python train.py --num_attention_heads=8 --hidden_act="swiglu" --norm="rmsnorm" --norm_place="pre" --qk_norm=false --attn_scale=0.125 --tie_word_embeddings=false --init_std_o=0.00656 --init_std_up=0.0278 --beta1=0.9
Each number is 128 + 24 x the weight over its row's rms, rounded and kept within 0 to 255. Layers, rows and columns count from 0. Numbers have three digits each. The size before them is the row's rms in percent of the matrix's.

# k: layer 3 attention key, 512x512, rms 0.104, rows 200-252, columns 256-383
# q: layer 3 attention query, 512x512, rms 0.102, rows 201-252, columns 256-383
k200 096:152127127135145115159157119116127172106109136118097121169157107142157104191142136126105138137133132125164125111107130098121101141180055149111087135122101218106120067125124174123091166122133100152090114157096115134113137123113136110139126132151126143126112120166105147102114092149090121178109121109128113090102131139160102116112101142106132139113128159136098097106107113146170114160114
q201 093:093115067138142098158141135131146145097152137185119125143119123141127083126111118117117153110140158122140116127129136121118120117133101155132161139141146162123111134149130126110096134138163097131119109085140129128127142153185120170103107154122125162134115129114129131171148076124149104134161157095109119152159133126154124144128137141120156120143077134105151126140161175108129152123143
k201 094:124129142093137102123120114164138124128106158125122206150135138138159118143129131135125152080102174137097110174115170079129114093121108133105096127113137168096115126126162117111087167115116127146121102130136099132133112158139118120117136167155115116174133157116091115168123142161152127141151101144142112085081156143093156138108160134121123137122102087101112146136126162137118140104148
q202 095:095102129119166105134082137153146146085123122089104127132087174118135170139137114154066155142137135152116124102169122159089123138158122136112173187105118107144088111096086120106110106193140110099143103138078114112093117156154114102128140131132112132145138151106116128139093092142114110072136133127121134104142130091170144100174139116147144134137128108172115159121166137096115134146113
k202 097:166149109148167135167130120088130112104140145108160134128147177153197088121150152088093130157164128111111104116115137164110151120149125118110122096125120135125120145144182124158140132125120163142182136118114131149137109142132193130133101186156111116127157075107111131130161141108126116109096132113112137147110153137130107149109182108170131144123151091128105097130111131122103130140124
q203 090:192134145078089105139142075100110080116101107151133122126149085143125091172123146122094142153133121117138092103112122125103130120107160064111108084111106102119171154151115130083114086141120123171164142096141097138113132125116083110119138160146122068171140098087083158112145116136158123152163078139135135119116134113136098164168115138157141107118104134146100078098138140137123143126141
k203 092:079158126186111116121152130113118147168123101133139148121140153149102096114113136129085114103142134121157118151155140114135147111121181139125126159142145120141126114091135131146162140125146081121107107145114120120140083198117107158110150091130126136127116115174161131119119112107111121142094156125089103119157143142122086132114126172153146124148112129156155123088089145158098133179106
q204 094:160170128095083169100151107121124112164121141121138123143111157120152149128112143102088122103126139143110083116090114135104130137123151139114133126105095156148092120121097097117109055135109144139142084093186106136098142152111094182117078099131141127112132132107159131146151148138115094171133095104079154136106128165125126089105170088156148141137167149145109127108144120114154139091150
k204 097:166177096122167091150121189072138086125121096196142136103145116133134084107144131115154132172133115114108134140152121158105161159115120125144194092110129158145162133131103095134148129134076096139127160177161062135102137150140169143133145097129106164128099150125093119112148121139123124150142117141099102092109126125135169135151132141146111148101162099143134099156104132080121139106097
q205 087:107106115178155103129082118090125138140138137089094124132132164122120092134131129146111103137135091116169158118130126161154117138113154135093112099139152145097123129126129163138141166170136143083081142119142130151153124135103102105105157154100155111088129148120132108074076093171102104148128155149137105150104121144140139107104080096139130128107075120136109148103117128117150130096136
k205 096:125090181115163108063105142171166138120100153107141107151090113155102194131125135090226127157093115148145125129127129122181133097129171144134167146101130067137102108116160169103137108142154128122144138135131135093118079133100133111077173112136132157089133152143119154130125140142115145141146108133129108136119112101097136123095139116138172097142153157099149173174132133143139101121115
q206 089:159093121149087113092147117158161144130165121149131137116102105107120128109132134116119105106146132107118147084145162113175105142132114146155101118149088135141123131183080070125180133114131141106152149142183146147134170148114106156098117108144172121146146137126120133128138154165113119101110128152162098121147144156115091153124162101148109160107109144110154129103104120124117135139146
k206 093:108156128168138099121117147131116079101144109135116166132112112136133071134128150075139133116128202128102155149146099140145103141112113113125105107134160139126137130107104162144130126109149108114103125164121116078141107125165154142124100138119099127113121135104109107145129137150116134136132151102088102155156102103078109149125128136136138113194169127145091116119077116096108143080172
q207 092:168173126115141177150120144143134130150098162123117124070084135144107152153090101121130157082125127116116150142094166134135121130103111146149149125139107118099133138176132144106153135139099116170140154108178108127132127114157100118167157134095117116146124158142125173136122155108101156126112114123123139069163163144116145108145126078097124121173104079109145181124090131056135146146114
k207 093:150136127138077105072120125096122102111094099135102097154111138168088142151129146114157135100131109129164105161137123107153132111092167133128129129149139129103140136157124112134126141135140169108069144153156173157131101112100173143147123182154081152125109193115105117178140129179075143109137133108162144127131159134139168151133098157115161118119167106145090109114106082156111089112162
q208 103:174095109140160087096116109110145131099125149138128120184136098136155118156158155102081161113134158172120093141163131137134107137088140120110109122169140135097125111145140122114117098107139127111150110141115151160123100119146089087125155119134146147128100098146148149123129126154114131118120147148114113061094092167171103122157115088102093134107141101109147120112128167138160100174168
k208 104:150126170122143139125100172124107122113119158131122146136146172125138138125131102154155134159085155106131137145141131080140137115128119112130124112090110114115102124102104153101141115131093093117110123141092124166143139124080133106132129118109130125173127118177104137135102071148124184105138115082133110169132129072126146147080102144153142057164172117102089124118137158155111128124107
q209 098:096132102159165160073110088177148128151152137141149103115123092099134137093137159170123137139140133124168075142147129126155154166158124114119133156126094103159129133125122126101097135118096106120153138115156170152135113130122179106150103140171153113142126159089138144143108139120153185131163114140111152091128111103091098126109160125108152143102133130138126124082134147175175123137127
k209 094:120143167113067115119161106109122107108107172180127151115135145139144115138165123151153112120127116118127106144123161075137136138120107157125126146131113129104138143120135128159119150104150137108127099123117143132107112109123128132139129140153109159144096142124146132082137122105107100143107115137139094110094135115150162147153105112143113157161141129132105105139148170082105135155125
q210 095:078133085135145149115094078172134109109122111120131200117111177156133139146130113111176137154158159145107133137122090115131120114134142151169150107123103127140129158124099140118140128119128125113168098134128127115134142135151149108131114145123120140113147124136140072159103150124140126138145134104109126148130112101058116134079104129112143110107115092137121108135136118156123147108140
k210 093:118168137127091132139130092123130133140090132142132134085176116151134130156128098133144103153142128088145134097152116123136102158113133135091159121166108141110134123097126116080114103122179100169149090115101121122136128124123138138169142147124138120138118158148161126128165112095136114126108167137133125143127088145135127153128133122122136134102133127148133128113171123149127084159171
q211 094:164149100123124147144127125126110116152103154107138131132135121138130143132151095104120170121123143141154134124117136131090162117128118139124166126064131118103153145095113149074145084131096129119133142143126156101164134143149127131150168099131162097126131137128137124120114125143080083081152126117154143134090110109120094099108047122175136131153103126105123106109137195127116115121160
k211 099:150108098078169145117147172185165119135123140143141123149120172129129143126146077163140176209124113103124110095084118154097126083110083141102104126158118121127140127140147124115069140098109161134112158110142147102152138147130162097138120175141144126158124128151097126183179100138077099123163138116171114139132109115139119115161147157125138118086181105144085118174117068172084123125161
q212 093:136092127183150140134175104114115109102126118131142139131137126129134160174113097151122176098115151139095105095143135130041142103140104175113125145149124110114154112155172126158113121113161184139078132136140094131146129084083146127146073141172140138132126133105113168118119145128125147100144119158130129116087074113097126102142163159123109153103105200138140134105136152170135152165123
k212 090:176100104114181088138084162135092117143139110123128084120147127144118138137118132113120149160144127130158168139108137160155147144158173125121142139148138154122115115085118149161080143137096151151116140119110096172111136128126076131079150140093162111099098084173115148123162113099115127167146108160123123125132112096137123161123154137090097168124108140114129149111119099136142140171095
q213 091:162142123107091170126099137123170146090098110138106140122110153126133105130131090127132149119132145072142176159119140112153129136122151129087111105121156135087112111120144179158143121125126150157150153149163157107132113179165187133149161159167154138114133120111094082121108186132108104113102118137133119123131116149143135118116102150098132121119149163107143094142115099118094105107175
k213 091:154166122126131175159102111164133123188135140129125109107131113182146142141125153132142093123134116124095114081128088139139125119094133120143115129114098143087187135103110115130158080157121152098164086127098118124139135102142113135134144147120094107131136148156119144151152091142094108141125123130117109117148141087168135081103130124122148102084078142167105161105137080142149127128132
q214 098:081160092113093127126134073103095123134087131152077122120149148180111135120126071113139115116100109111144162095111099107114141134168145161109123143113135115131138123138127093114151108137120140102120131165133088165151098141144130173149121153150109093091109136138104085163125151121126071110136150135162100121145108152140167080129192176112151154152126119143130117166124146102131124146169
k214 094:121119131136102147084155133164136107092105139113121156156127060115124090132186144122126119133149131122157147121131128119126121120150078116172122101105091148103151136157126143098129095110133130136128108124139141136147122148114122164153130132124115119103146176083137105166124121144137141137127116138171094168107085133141121081137070088130104128097113147176162128121051119139108123154116
q215 097:089138132082111144140119163179112131080132119136101088127140100179117111060123105145131146141194121138148131075168140156160132093078127127103080135135118125146096113125124137136120094163166126139127084123150118139106126080162099159110142154128168107121144119146134174113111149111099116146136115130114117136113131149117145138145155082160126123161132078070140104146108141075123147138125
k215 094:128147177140102162133116170127138131097114123160121138148103111101117114119118145036103096141152159105121111123099150105191119116147128154105116154136120158115153112088095136185086134117117138180164143122123150091138096184146143116149132134150100144141174140127140141151118085130132131106071143130145139120145169111171103160137124120135116154126152157139124160110109111143176151115096
q216 098:142147146096197132103151140124142087112071129178129145116146143155120128100155112147097120139100134133151107123067166108101116114097087132132115166097134151119108123106142106137071115110095135168147142122116102092151137107102119157145152153166133127103126118117122140121138128137118164139141153121139110164117152106104119125121109135107106143123097103166149137110122100120098117118118
k216 094:127151122152139139156107170140107162146136126152161120129103153126171177090134125118135094111134109138134133133181074150136122131120121152130114147093084143083121109136150120152110123142155198125103148150154110100142095167099124143138123135167134129070134092104148107111111127107133106161157151136139129129165136151121143129152123161131163138164152167058151154104129129129156127089119
q217 097:132121107104126083152132125094097125126109159110159100157114135124118100150134091154184119134115124167168134098141101121120113143126145149092162051146149128154108127091138124163086113102109122121079097119162132111086121115110085091131091103150079125105133146108164098107096095137137131137105102144133139141151112104129122092123153150113098141101156136126149125177125127161128133132111
k217 093:168121197111106084123116104130136141120112113140098098145154093140163181127111116163105130115122144119108151108094089110164122148140140122140159144094115135131129139142108101139153143150084116153124158123181154130122129137146161120148118105114163142101112106145138090194119133117153091119099079113151146121113139112140136142120079105136162089160109160152122148107138118095096138094130
q218 095:176180092100135086129156163128113099139145136165144105170155128136122137184069120167094124108129174129101109133124122134172135101109181108133156093130120132130125108078123134158112111144145122148117126097108122127143120134124094119109112083096127088141134104137091132076139145123136143103124123147126156114121111125086082132090136109136136108142132110155128147133113111140139147106133
k218 096:095089129120100116173112129107092111087136123126145143132135082149139125129173146167112116136126146135135094171106124118127097177146135147149096156126131158111149126132149114155144147133109113134124100105120116100116147158142129134161108123147133116194139105111119198120146116129114098138169097103171113115129203097150168123154157193126123097128122112135139152155119142125101147168086
q219 093:137071126126116154150098149109093160098160109116145140151090115117142113119129129146137109097125138178151110141112132146118095149085130105133073114139135120128100128111100152095134126125117091141089115156095103149078125092139124118116098119113149108099114108116140082131150105152096141150137124150121170137098140116093151169110148110137160123161118159119139155118097178107155173183173
k219 093:120141161128098122085139124118166134124077118187137145071152149094098161092122123114189130125092144061092096110104151113103143125109094158090160116125113107136077066126091123141110128109167143125126114109114110111167147143151095127168128125086116135116169106133145112129124126125146127116125128162162089154134163140165136145126141180087171114119101147144113145154185133136118123113131
q220 099:174123108123141112145123136138143162182110119119125125095118142128117110162173111171152101140132100140099136120145164118143116122147137123066123116129119144143117091085106138098141105126079127161188113160133105143130119109072088148119111126141111132142137130121134147133115109114071113150117150098142133141107145111139115151122117125133107147157123099122108142139156105124169166144097
k220 094:138118146116128140094139075109150111118167144162149121101164145137135158124090155126161159091141119155124080143164124142126152152122133169121104091069166088129148132111171139162119123133142129059113102112135135113118165129086163153109127151122146122126114101115089113141154139126124175147160100130135153152119145132091104097193160081108130102154146098146110148103127141140104124100101
q221 093:104117122132143158070130138158124102160125155124139114141144088144127070135151139126156124123146181092107166124179156122116126087097135110114149133118132112140147162173147145171109125120112103153116139097102089156158134125144118130114140138077151115116170162102122140158153106099147113152113150129104137149112133131143167155137127118138101111144127163108126135137102115100121089095132
k221 090:071132117123082211112113149082143084117108096134126147108143146153095114107099092166156130155119129138142134171144085161146125134108165142150101120111095155086121140130078125132125123163127131111076108121163140087156148123174137118139130109165167123097155147117117099129110107125151126166099129140165144137089104108093152112106152067117095116097104100111136154086082135141138145115109
q222 096:110142117158094147197128170161118182117136103111164139135148132179172109113147158101131137138162129183169128102094136141119166130098105143133122156144145154119152127086138123116149137124133115171145099057170121157089144148137089147123119133116101118097128168147163136126134128142113124143135153126147089139161093133159083166154102134085150116116108113155149107132152153115114156157146
k222 091:104149128217155135143105135164088116137125125127112140168156126116145105134103133097096112143122144152148128146139155090182131101101120121133107125118143107142164116097151077142114105143165161117091177141162124144159128120102107133125107106080135083160150112098123158143124136136144150141131147106109144119130125127120145120137115139155142147128111118169166118118115113097110094139122
q223 096:110145151142122125040127137142161135136132142112128152100125148108140159086133143144131142150081114167129115130169122159159094159090082187153143174130170140125109158152140138108141141129122112150125138145136135146122117111142102132128136164137130123156132117139139176153146150119147133076139162091092114159120120113153121110146163114127118178133151133117140105151133153111116087152149
k223 101:112171116147110135113099167129155173092119134149148148149107158088142118105156112140143159093135135121101106151145138103115105079115153121110097159135107144138156125128146095137174167099140136167134105128141127112150123144150122111150110137139128107138136147127110125149153154114095099145092116101132126153145118092127109132125130086126115121146082129137144139118163086136101096136084
q224 072:102121177119120111123119085083142154126093138109112136134111118135137135116109134155084127123118122162128133128119135117087144144140108108163167124151113123163101098135139113174136111140122110137146133121111111122159112104173142090155150181142130110130114088114131100110134121105153092105118095114114124153109134079136145145149113090129131142121110151174094085165077129120106117136126
k224 071:129147093162114101113127152193110094137148137142127143098121148141098120133120117134121123116134129096127146131179141108069115126132111120132087125115143116113145152128082111145104107141122102128161132137072111204110091138098147140113109173136153143151128135149091145163099149122129143143111166116167116142101112141171161078136147117136103168083100138095177091161143110099109128123039
q225 078:120097131102141108167163105107124077132134160132118160124076114098117145119150112150116149119107142171105093129124179112074155109109119090110098152133072128156156090143171122167127122141193079166163131146092090093142099075118130127105130147177138131148130077110154111148084161122157137136148137135142130138134116109136177108116136147123113154167119134163114173119193079132158135147106
k225 076:094126170124158118140123145155134114101145129101107131155152119161141116129129139188145131130144114127147104106132125106158102140153170150131136163149120135100106118096136104123142148104069110111091125115125144147140125147136168111161151097105099121089125134084154115124121062106128077151091142125097109119143144112114162086104123122093170153123104060124124084154123123146141121168081
q226 078:109171154180144130140150136117149154123121126118109124139104121098058136122159113082161100114160136108167159131131107114135088144155135141129145120082103163102139181119116137134113147123130175157085121143121130141117083144096104124147142095126122131144130152161133156133113104065198146117094114117149124111134144154143115135112125084118134138155170110101140124101127122128124114120133
k226 081:138095161100133135119117137142102058105140137112105135157133121092140103117131138153128093142109154140111114135130084146156133101134162119130143088135136101120106147159129132143108119131101155114112110133143138116123132114121105112133112073082110083073147124144138138094171152109140163115143109152118138143092118147116113157143117119101159171128100104158083165114107116131125117165166
q227 083:146118169174145115116081108104139162136143140112124097148153125086145118125128120132125135105095131168090106122131136147102126126145164125118127110155123106129048141113148135138167129131189099126150128101105141148151124151090094150114110088117115102140136168153111075106148090105130092079111101112122120104116167119143140138094143124123147094062086124107101086129145174125152132129149
k227 079:118125134165084148128113143104105111146148103127131102124166158157110092126172098150131114122141170134152146142150100138153126191120102143125159099111135131150181093128086135095194131149101110131145128103158143153158146151103118120113128193139113089158167135121122113151128147117150129172110142116094150099149108136105112117136103135163094119172134091168155123083120117145121137133084
q228 078:191172186141143107122125116144153160141150101110133104109124087148152135120143126125143094159127124137119128152119135146088153098113162114150184129150124125088172152126157120082113115148130124129099140130133145101106119112144108123145166124147091124131074110118126130135141148130118140108147108114150132129119142120111145141093147133128157157139095094142123105132125112103110143136107
k228 075:133105106109090110130113152091169166168122119139116049126099112099126143157076086114144102120135104118113105125133127118115156101197118133105198161080124109171113108129142116131104099149148135131095121125184175117155126153075120130153132125163115139145156104125111104133164128133119122147126132111132113110139124146132095116131114128195155135134132104122131150138138109147119192103183
q229 096:108087117094121154115100133123126110152122109148145087117123158125109139116147153094157170113141101184099121132132094161136102155125097145108095141116100121164043124108110127170162098141128073123154123100145100104186146096141120168126139148144148094065142075134106146109114156134131146122095126090098126165123110112115093114145142103136137137066152143128144105125102150134140104116113
k229 090:150152092108072148122133108134121114118128128120107105150170197138108122161201111138114130092144144093138174136129104120132114111114133146121166108119146144138139104140142095140081100108133137128131151178122151124118154133123124166180107117140144143186101139126130105156109146110118141133150103128148122133126125145125118104111099140084170118138176092146106107110132150101108168104112
q230 082:123087151117182133118168164143118152159130102078133088164115110063138126146137142102126160101118097095078133116119191144161136144144104102097165070130126161145158169130142121152114153145097123132147119108161136144120126131106171121122111159144137186101173139140132106120115139130115146134110097127147135171084135133130104157097151171164111141117139132110124112096126106110167147133092
k230 100:088137114142126111094138138090128110164166120153136112097083158133120109134130165139082075133106116128137111114114075144120164135126193133173138162117150107145097160120151130120150110136146120149118138131151165101165139154103100155125129124113093152134159120129148150128172159138125114121132117151152135142146109107132135120172148114166123136159145137141119152107155124111137138115135
q231 090:134112152131125142148143141080122110153124119111161153131138160102134138114131174127146153124121140120160160155116162123113156076099103093128137105135112116130108154118130103165145116116137131109136166090137084144185144163140171148113152139137151148132088107152162189123109160132130122126142117115114089099076173158133161113144092143154122142078122133167100125150101139122124058139136
k231 095:143146110180133199122112146135155106180119121165106097127124097138117111118098147155112151146121093100123097187082113146144139131109144114148139150127141115139136123119142160131108121177114106137168130120140159117145137163128135125152140122125099104134087131148114143104131117130097134088140138100079119096128114144084148119139129090146118121115135155147118132088152152136112130149156
q232 097:119121102129122152140100200175152128112116155133109125184093108121101132091136147145106135114132149104126119105155151130107172141145106166150094110145101117130113147166149132138177152131136124129119162130113094122068082154147151132137130118106159109164103114143128130102129130106126121124138101098128129084107117126108112114114096084138140157116131159137171120092125129105133125099119
k232 107:153116156104133142131147132139160156129139117121162114134143126106208064136172123148113138140147124121119139082071141092101139140144073122115131115149093145130148113135131105135101141032129174139132130120125153122167110146082151154157148160128086143100106177134127061155115106100130073143151126125115131079139148102126073104157118127117138126125128129107126111119112130133144148087112
q233 097:128143130185120088138117127119121124167136092114139134154135160097128107178130145100188152136132131101130112142113155103134136142159119087118169091182093109127162107100137123117107177129147096170132097135130169133085105127088124126123126135100120118094086102101135106125134119111118147147098106111117134107153106076104106138150102147159127171119120086134120124144116117144163108113160
k233 103:086125074175109154105143105107100103121125139214116170120134165119114114146162110124176098136128121136138124127139075121150142176107176103123136117077117090128125145150149133091120119123135099157116137132117169138181145158111128110108114112157113102163111113158094134127146178141156150108146112131135125124125093148132138196142133109125132153136154083123117116098135114132124184153148
q234 094:123125114170125169119123120101119068155121109156147108149101110135086155119147130092120122147119132133182057126156131153115102134148085155147119151092117112128059166120124149157103149119134104163128143081128097130097089123122127119159144122167143125120161155151095163183124122072133132096117124149167165148104105118114124143176133075106154141117114130116157130123080177089068132099126
k234 093:137149132148148137154126148128143121102154111134116180150111146128129117120160150167094156140133161141165146119143175108116137124113109177103117117120103129201121124153126126121125130111121123126133117113146134087123142140100091105126101146151096167110089141114151164154145151073127138131143149141118146094112114156142118119134129167114159152113187133155109125112105146148122120114128
q235 098:174135123131162129163109147168099166136129159116151122141113123088118110115117130117145151132122129107133104141129121155132161161157125087162130069099125155093157149087127110129134127155119200138133118147105103139102126104118135148102110098128138167142119147097117077116173123194143121072141114138149129104157122086132181147098180137095120115114140132161135140177131134149126147152102
k235 101:095096148120105151085127096127132127109175109129155120144169170134146138117192127141159094097126079120148126125121113092143128118115148112140125121096145100130075144149132160119136112113082117131133182098155114078137144097108141114122117122133115144096130098132121135125109134155122111140128130110147154145088134108110177135135104104182126164133132134170161103135071132140079108099160
q236 096:162115149115136109150128085136119188146112084152147133170129147152128080102136114140072156133181149097206131149157141138137116133129121104106098115111136119068096150145149148138116113145117156136113147143172155123153141145115134129146130103154118160081094077148101171121149121114165088128130175111129125160113135166130134128113125117133107147100099131078103110121134138114098138118058
k236 091:101093104075176136082114134145175150135137140094156130114155125134128125123105145121144138087184119105125095115108173136139125121129094101139143169118117115081150120119127174089141116134111113117176141105132118130100130137103158132083162148131142138141136144161126127102160120136116110121135085107123140097150139111135107077111148145143151147129137131070102169080135162111154105112140
q237 085:109137120197122112147154118119152104141093117145117128148109080132117130153108089121143165120121093092157107133165114131099174191122143138128132148122153166155131146134135081099100145146156135103106102146146137135123179176092105133108106100139153156120134152131135124124146140145142109174145166132136119101121160158156101140118135152109141156121129097143106105128108123091133128118113
k237 097:129125121103183164140121175155162074064126121149123144129121079083144177150158146144120155125191127124099147129154148109104104130158106117136116141154125159116111143139107078093076057088163140136178146088164122133133103085133123129125112158082135137157173120094113143160125157119116104108125091143126122143132128098094120129127109103132126149144129117139149139159098124124089156152162
q238 098:151132126131111157081128106101173124144137140122147109117127143072145139099163140136128136177155104119107120118142087109152151188114100138135146149159183164125112102110059080117181132156137185088104098125144171092129143140137154167093095149123100139090114139172159103114146115154130123119103128124087140156156166102144124087126123127110136131128171141128083107110133167155110145117115
k238 094:141157099119132140128179130112130139151159145127127106092112123092131158124113116118111145121124129114139153092134145148117093113142130109129107152114128145142163104107104131110136103105136056100168177102107130140123101099129129130185131163138105109140168179112096130098117146093138143112170101089180107191155128125110155076101138136157062143122105150130139159121114166121120148139102
q239 092:135157080124080127119106145145172135136130119145113116122142147130118106151117098131172066119165149125158117110159121107141113131118147126096135118150128115162111149093114144062139102090139140154111136113130120123139118156108141111183112143161124123137152111113133136103107114120111136124149101140178103177139074114180083120129146141113139146121080162136128141123142158148117149135077
k239 094:160151121089129150108079092126136134132130114167112142171124146108138137106137158176116131142149142092122150103137142126097121114134143166106093121145137171103145136158125145133146137105136106154103149136121162093110110170147126117096139114134127187126154093167104146155100165098136095146122180151109113143104108185110093125156099158108135119078148097163122119119106119147119106117155
q240 100:113123096097117123107086111140115109134124132130156114161164129118144121124122136152166143145138124123122145164092124123106113136131148098154127137099122127130099125089129141119140107136107102183185120101146131089105099150171132146121142157161126181170144103171087147087118150102144113120103132116155130119091105125125121150141128156128132142165124140087153130109101108089105172140152
k240 097:099119096094158121093141174108149142126075144163132114132065146081197137102113160110145112130100107141150057084142108171116120131129162121139095124161135091131148108093131125149118113167117147130111109169157121123127092123104146181137144087140118126122131142087114114130151115129158095086106162135112112129138148176126108152157178103157137123132117130139144163161146128171135101122149
q241 094:119092122082151134088147156114125137145135132100150107140122121104150100138166121150125160146084142160125139090097125185133124144106131131106101154137126156124114107069137102170130142143100136101120122147164123079142144130121140112163098155134124124109130126143178154134142182125128119123132121120152155102150084181113126145165136116136084139124132119130066085106123126144096129102101
k241 095:122165149135163105167112144168110113116090096141141143134165098169068111129135159139105184162147121143146120130124079149155142118153126123141125137141160080145171163107123128141117103136157163125143116098132065136120098112100146148111091131101105151152158170171178172083128120113121163132124117134160126124116109092133119135123145100114132142137141159098126137105152125119140095104121
q242 093:156146131142121141130110100118142163118125179131110148087113141166131160162107125169148096113097137159137146145154121124173115103112099124134148123102122116110134055126133110113080130131141128102169112118137122123159126146149134119112151142122113121149108111097087119138136145104148100156184157139105182167169064179103112108129117139079132191121122164107116067107159137116081135151158
k242 095:144166121165103111139109167161123132127098117143133146126117143154155137114132117092119147135122102141144128199116110123098107091142077134102158156163154158138102155144161095165148089110148114148136166142193170112178123132126129127128088077106085157194115141153179181124132123082127143128124129142114086132148144163171149105109125091181140129110114126139127137171143120142121108165096
q243 097:184104145114121110138105089114136111113100179118104113132128128128101100080148131141163142103124052112085133162120145159110105128158117115135128108093108134144141144141170165130162113090081114108118137163144105092123128103121144067087146156199141172145150076102136196137088160074166131106091095068170125140124127110112111122131086141095113206096188105144106128129105132104125092136117
k243 095:087140132115123144165124146116149102177099149130161136136129113091102150134077174166111136136150134128145082111149111172089170123148163109103109135138152143098121136176135157137168148110116106148157164120153098106128144119135125101136089137111147134083105099120189116103099110151116112195103161123113122121102146121146138108121114154151100115118151098135145092153083133063157166152093
q244 105:164103185092097108107111133158117080120130153140089113094121187076121155144111150122118165097149110157158138135086103125130163093121142124155078164105161065110112150124164118217112111094083080131128076131147107131138131110148137190139129089164110150105123148147175169119154143132121140157114152121111124113103144153139158117143089141123175147125178139128132133138088102123118121123107
k244 100:112106129155138156192150079137128151113103134160201139154155144124140107152123134151123104151107106149133113153143126099109087112122117130095109123186112097171152128117129144122128159132126124124100097133141139118122149144088151126129137135117106116159129140152114135121146124110120136115114156128159068142121112122084117092138063125120156124107134129080089153147170131111177117086103
q245 096:093121124161129150103133119158163135124108123136131174115091109150103101130136131081146075103109047157153126140134150123161122110129112104180167098106137116121163116127177092127108134060124133169096135145129099136153134104164140161106132118118124154110157135134093166129168118113139098143120137113120109170145101171136079124092119091153125136112117170145128121095138097105122115111141
k245 096:141113125128117130165092119137168103119122171128111150139128121100130167147136133155109136142122161106157175143143125118128139158149120183085144140144141168155068135106102129144126132117145136107142117158158133089152138161121156088135152120122106116120123165081135083150143111092121124110122125118127128128093148183101122146146126142113137167162127106123143137154154154159127152127139
q246 091:102142157101111078113109112127113157178177096137090117148114125083125105141114134100105148139117101131101157131113133131164130154097137094113120119148166149177107144140102139173175150146125129138127087161137105078176103132188076152148144141114151126119131149072155119111062161120145106167116105149109124160134102084132148120137116115129114107136127138171131140180099103142109161136118
k246 092:130116177139125104103091118113129154157178167114153113158117126167120145127115147126153151153139111146132133107088124150164117150082137122101163151133154169104179084106092120140161114111095142135151129078125124115116133115128121131134127136113126113178116152094128137128102106134091161158112111093106083109143114171107117127092125076084169137142131143137154153164085135113105141119131
q247 104:106161164132101090111141119124140141148158185107125085096112163113162078112170145124114139117123148171143104113128152114097167107149153152140153124189139130119103128150107136111140140139118111200108134145116170127100086129140112146139099114116100146128151136127105131151102113093128114133093113146097123138132156107169141167096183087131132139145154123087146117153133120144127118094116
k247 099:136073106041126114126113126115089102147147098106099098128102134156128109114144156154066184157141143082152143122153111150117082139161181106128089122130137119141139134142172137118126080112120110095155117144115082094110117150134126137076112152113109160114149136162146118126080090109133103138082166147151117146118081106100124088111120117168071092113143131113122143152158159137122144144159
q248 094:114059143125124105135165113112134094136147097118140107145155124107156110188139113105147167130140081110165121136109145161137101170122161128101130097117110135102096105118132107147149128121126108153096106140108116144095152119150141155121100145169134091079149072135114097140102140146121111135071096100138106151149123131121126123154146130147139132126126106159103098178123111129102120116102
k248 092:134185107165121108110131144124085151167159111126149109099128143158127131145120087128137123151100124115125103141164102173116112140105091107129128121127148109143096156085102129170154133175170153117137107097126121140128116140114071129113080131095141135149104148129134133121101135108132079140131114143120125171148146145132129121110148120143119135128114134072136146149133161097112138128137
q249 100:089097178098124165099135099125123183132147121136118138130157139071164171138131154110160119113127107174096089081140113109095086142129137138107122195095138130132111169139152121154149128125108131132101122105134142118100178101144082147123108109154148125153081151144132121113133137148130127143122185115114103091104129137166127133125130094161137142145128126163133090100135134133165137139107
k249 099:113116168156107120119103163110115148162135140167132126098137163135175074099129162093146105124074145132124155120128141074126161121093164137152136070167112123153129108130134084150150131113092148131127145112174123101118127125113123098126110129112130118115198092080106138100103117120134113136147126145161165107111139150137128150147152136139116146107157121171169150166110123142137144148114
q250 094:123123138119135138120158106108108129145161125169134139117136142131155093110108117139109198128110115093147119143137153166132105142171145104113143101099166154137085158116091141116109147126091134154101129110104127177151116156113147155117147169130132119125118086126151143134137122123126103128103100150117124133109103139149139109105147097130112151151164096135083122194134092088129151129142
k250 094:127136141114122098143156151103081166136104088105086151167155090084165111116122127106192104144171148120101120122128137151131135153102123102130134125096155128130111181125175150110108095120119128091154111112154074097125127140129130146102147130119166177132090131149109134092097137156103156150106144111161129104088143126117148107144142152190158130157141158156127137123110163178128122116103
q251 097:146125116111127142115090126115118154109145187121140123123135166153135118079133154145175084110122173129105122150153134107117136140109152119155123116116145159095120145097152118120111133091156159184083141160119115107124128131111169135108142141133112120106134098111091173128113128114101161116140110075144153148155142107149159071123071154164148115161183098145105150133119131145080127162164
k251 100:149129145077125150167140156132166138145155135141141130149091115104146143110107101143175124152105147120129098166151151117078153138122178150085105101131148130097118152153147120139182110110133145153166133141135131099073148164114147080150159108155096130110109125139109102147116110134135095124134157142118113105158115100102144154154144138140162080100147152120169119119118107127102131112080
q252 092:161107129107135122098175106130129110120130097121121139140046095115137075109166133149130109163119153131137140119145151115101166125146131120101116123125154141134134118124113108162098148156159153121115115100108116089090126099079121187144135135107081127179124159167097070136081179094145144142129130100157155108101111104106103124149127118055103147151154119134137158124112129112142126141133
k252 094:111135134166101087109172115121142144148111133138130110121113080167101110160101132173144127076160169136129138146128115120110164137156107164131139090168150118128138119144108122162084142099150139149130156152105149166179121097107142157132096101132142164092144121158144118082131155118114138102140133177117148115114117112156141105133133154148093162120118131120146156151117106089127126131073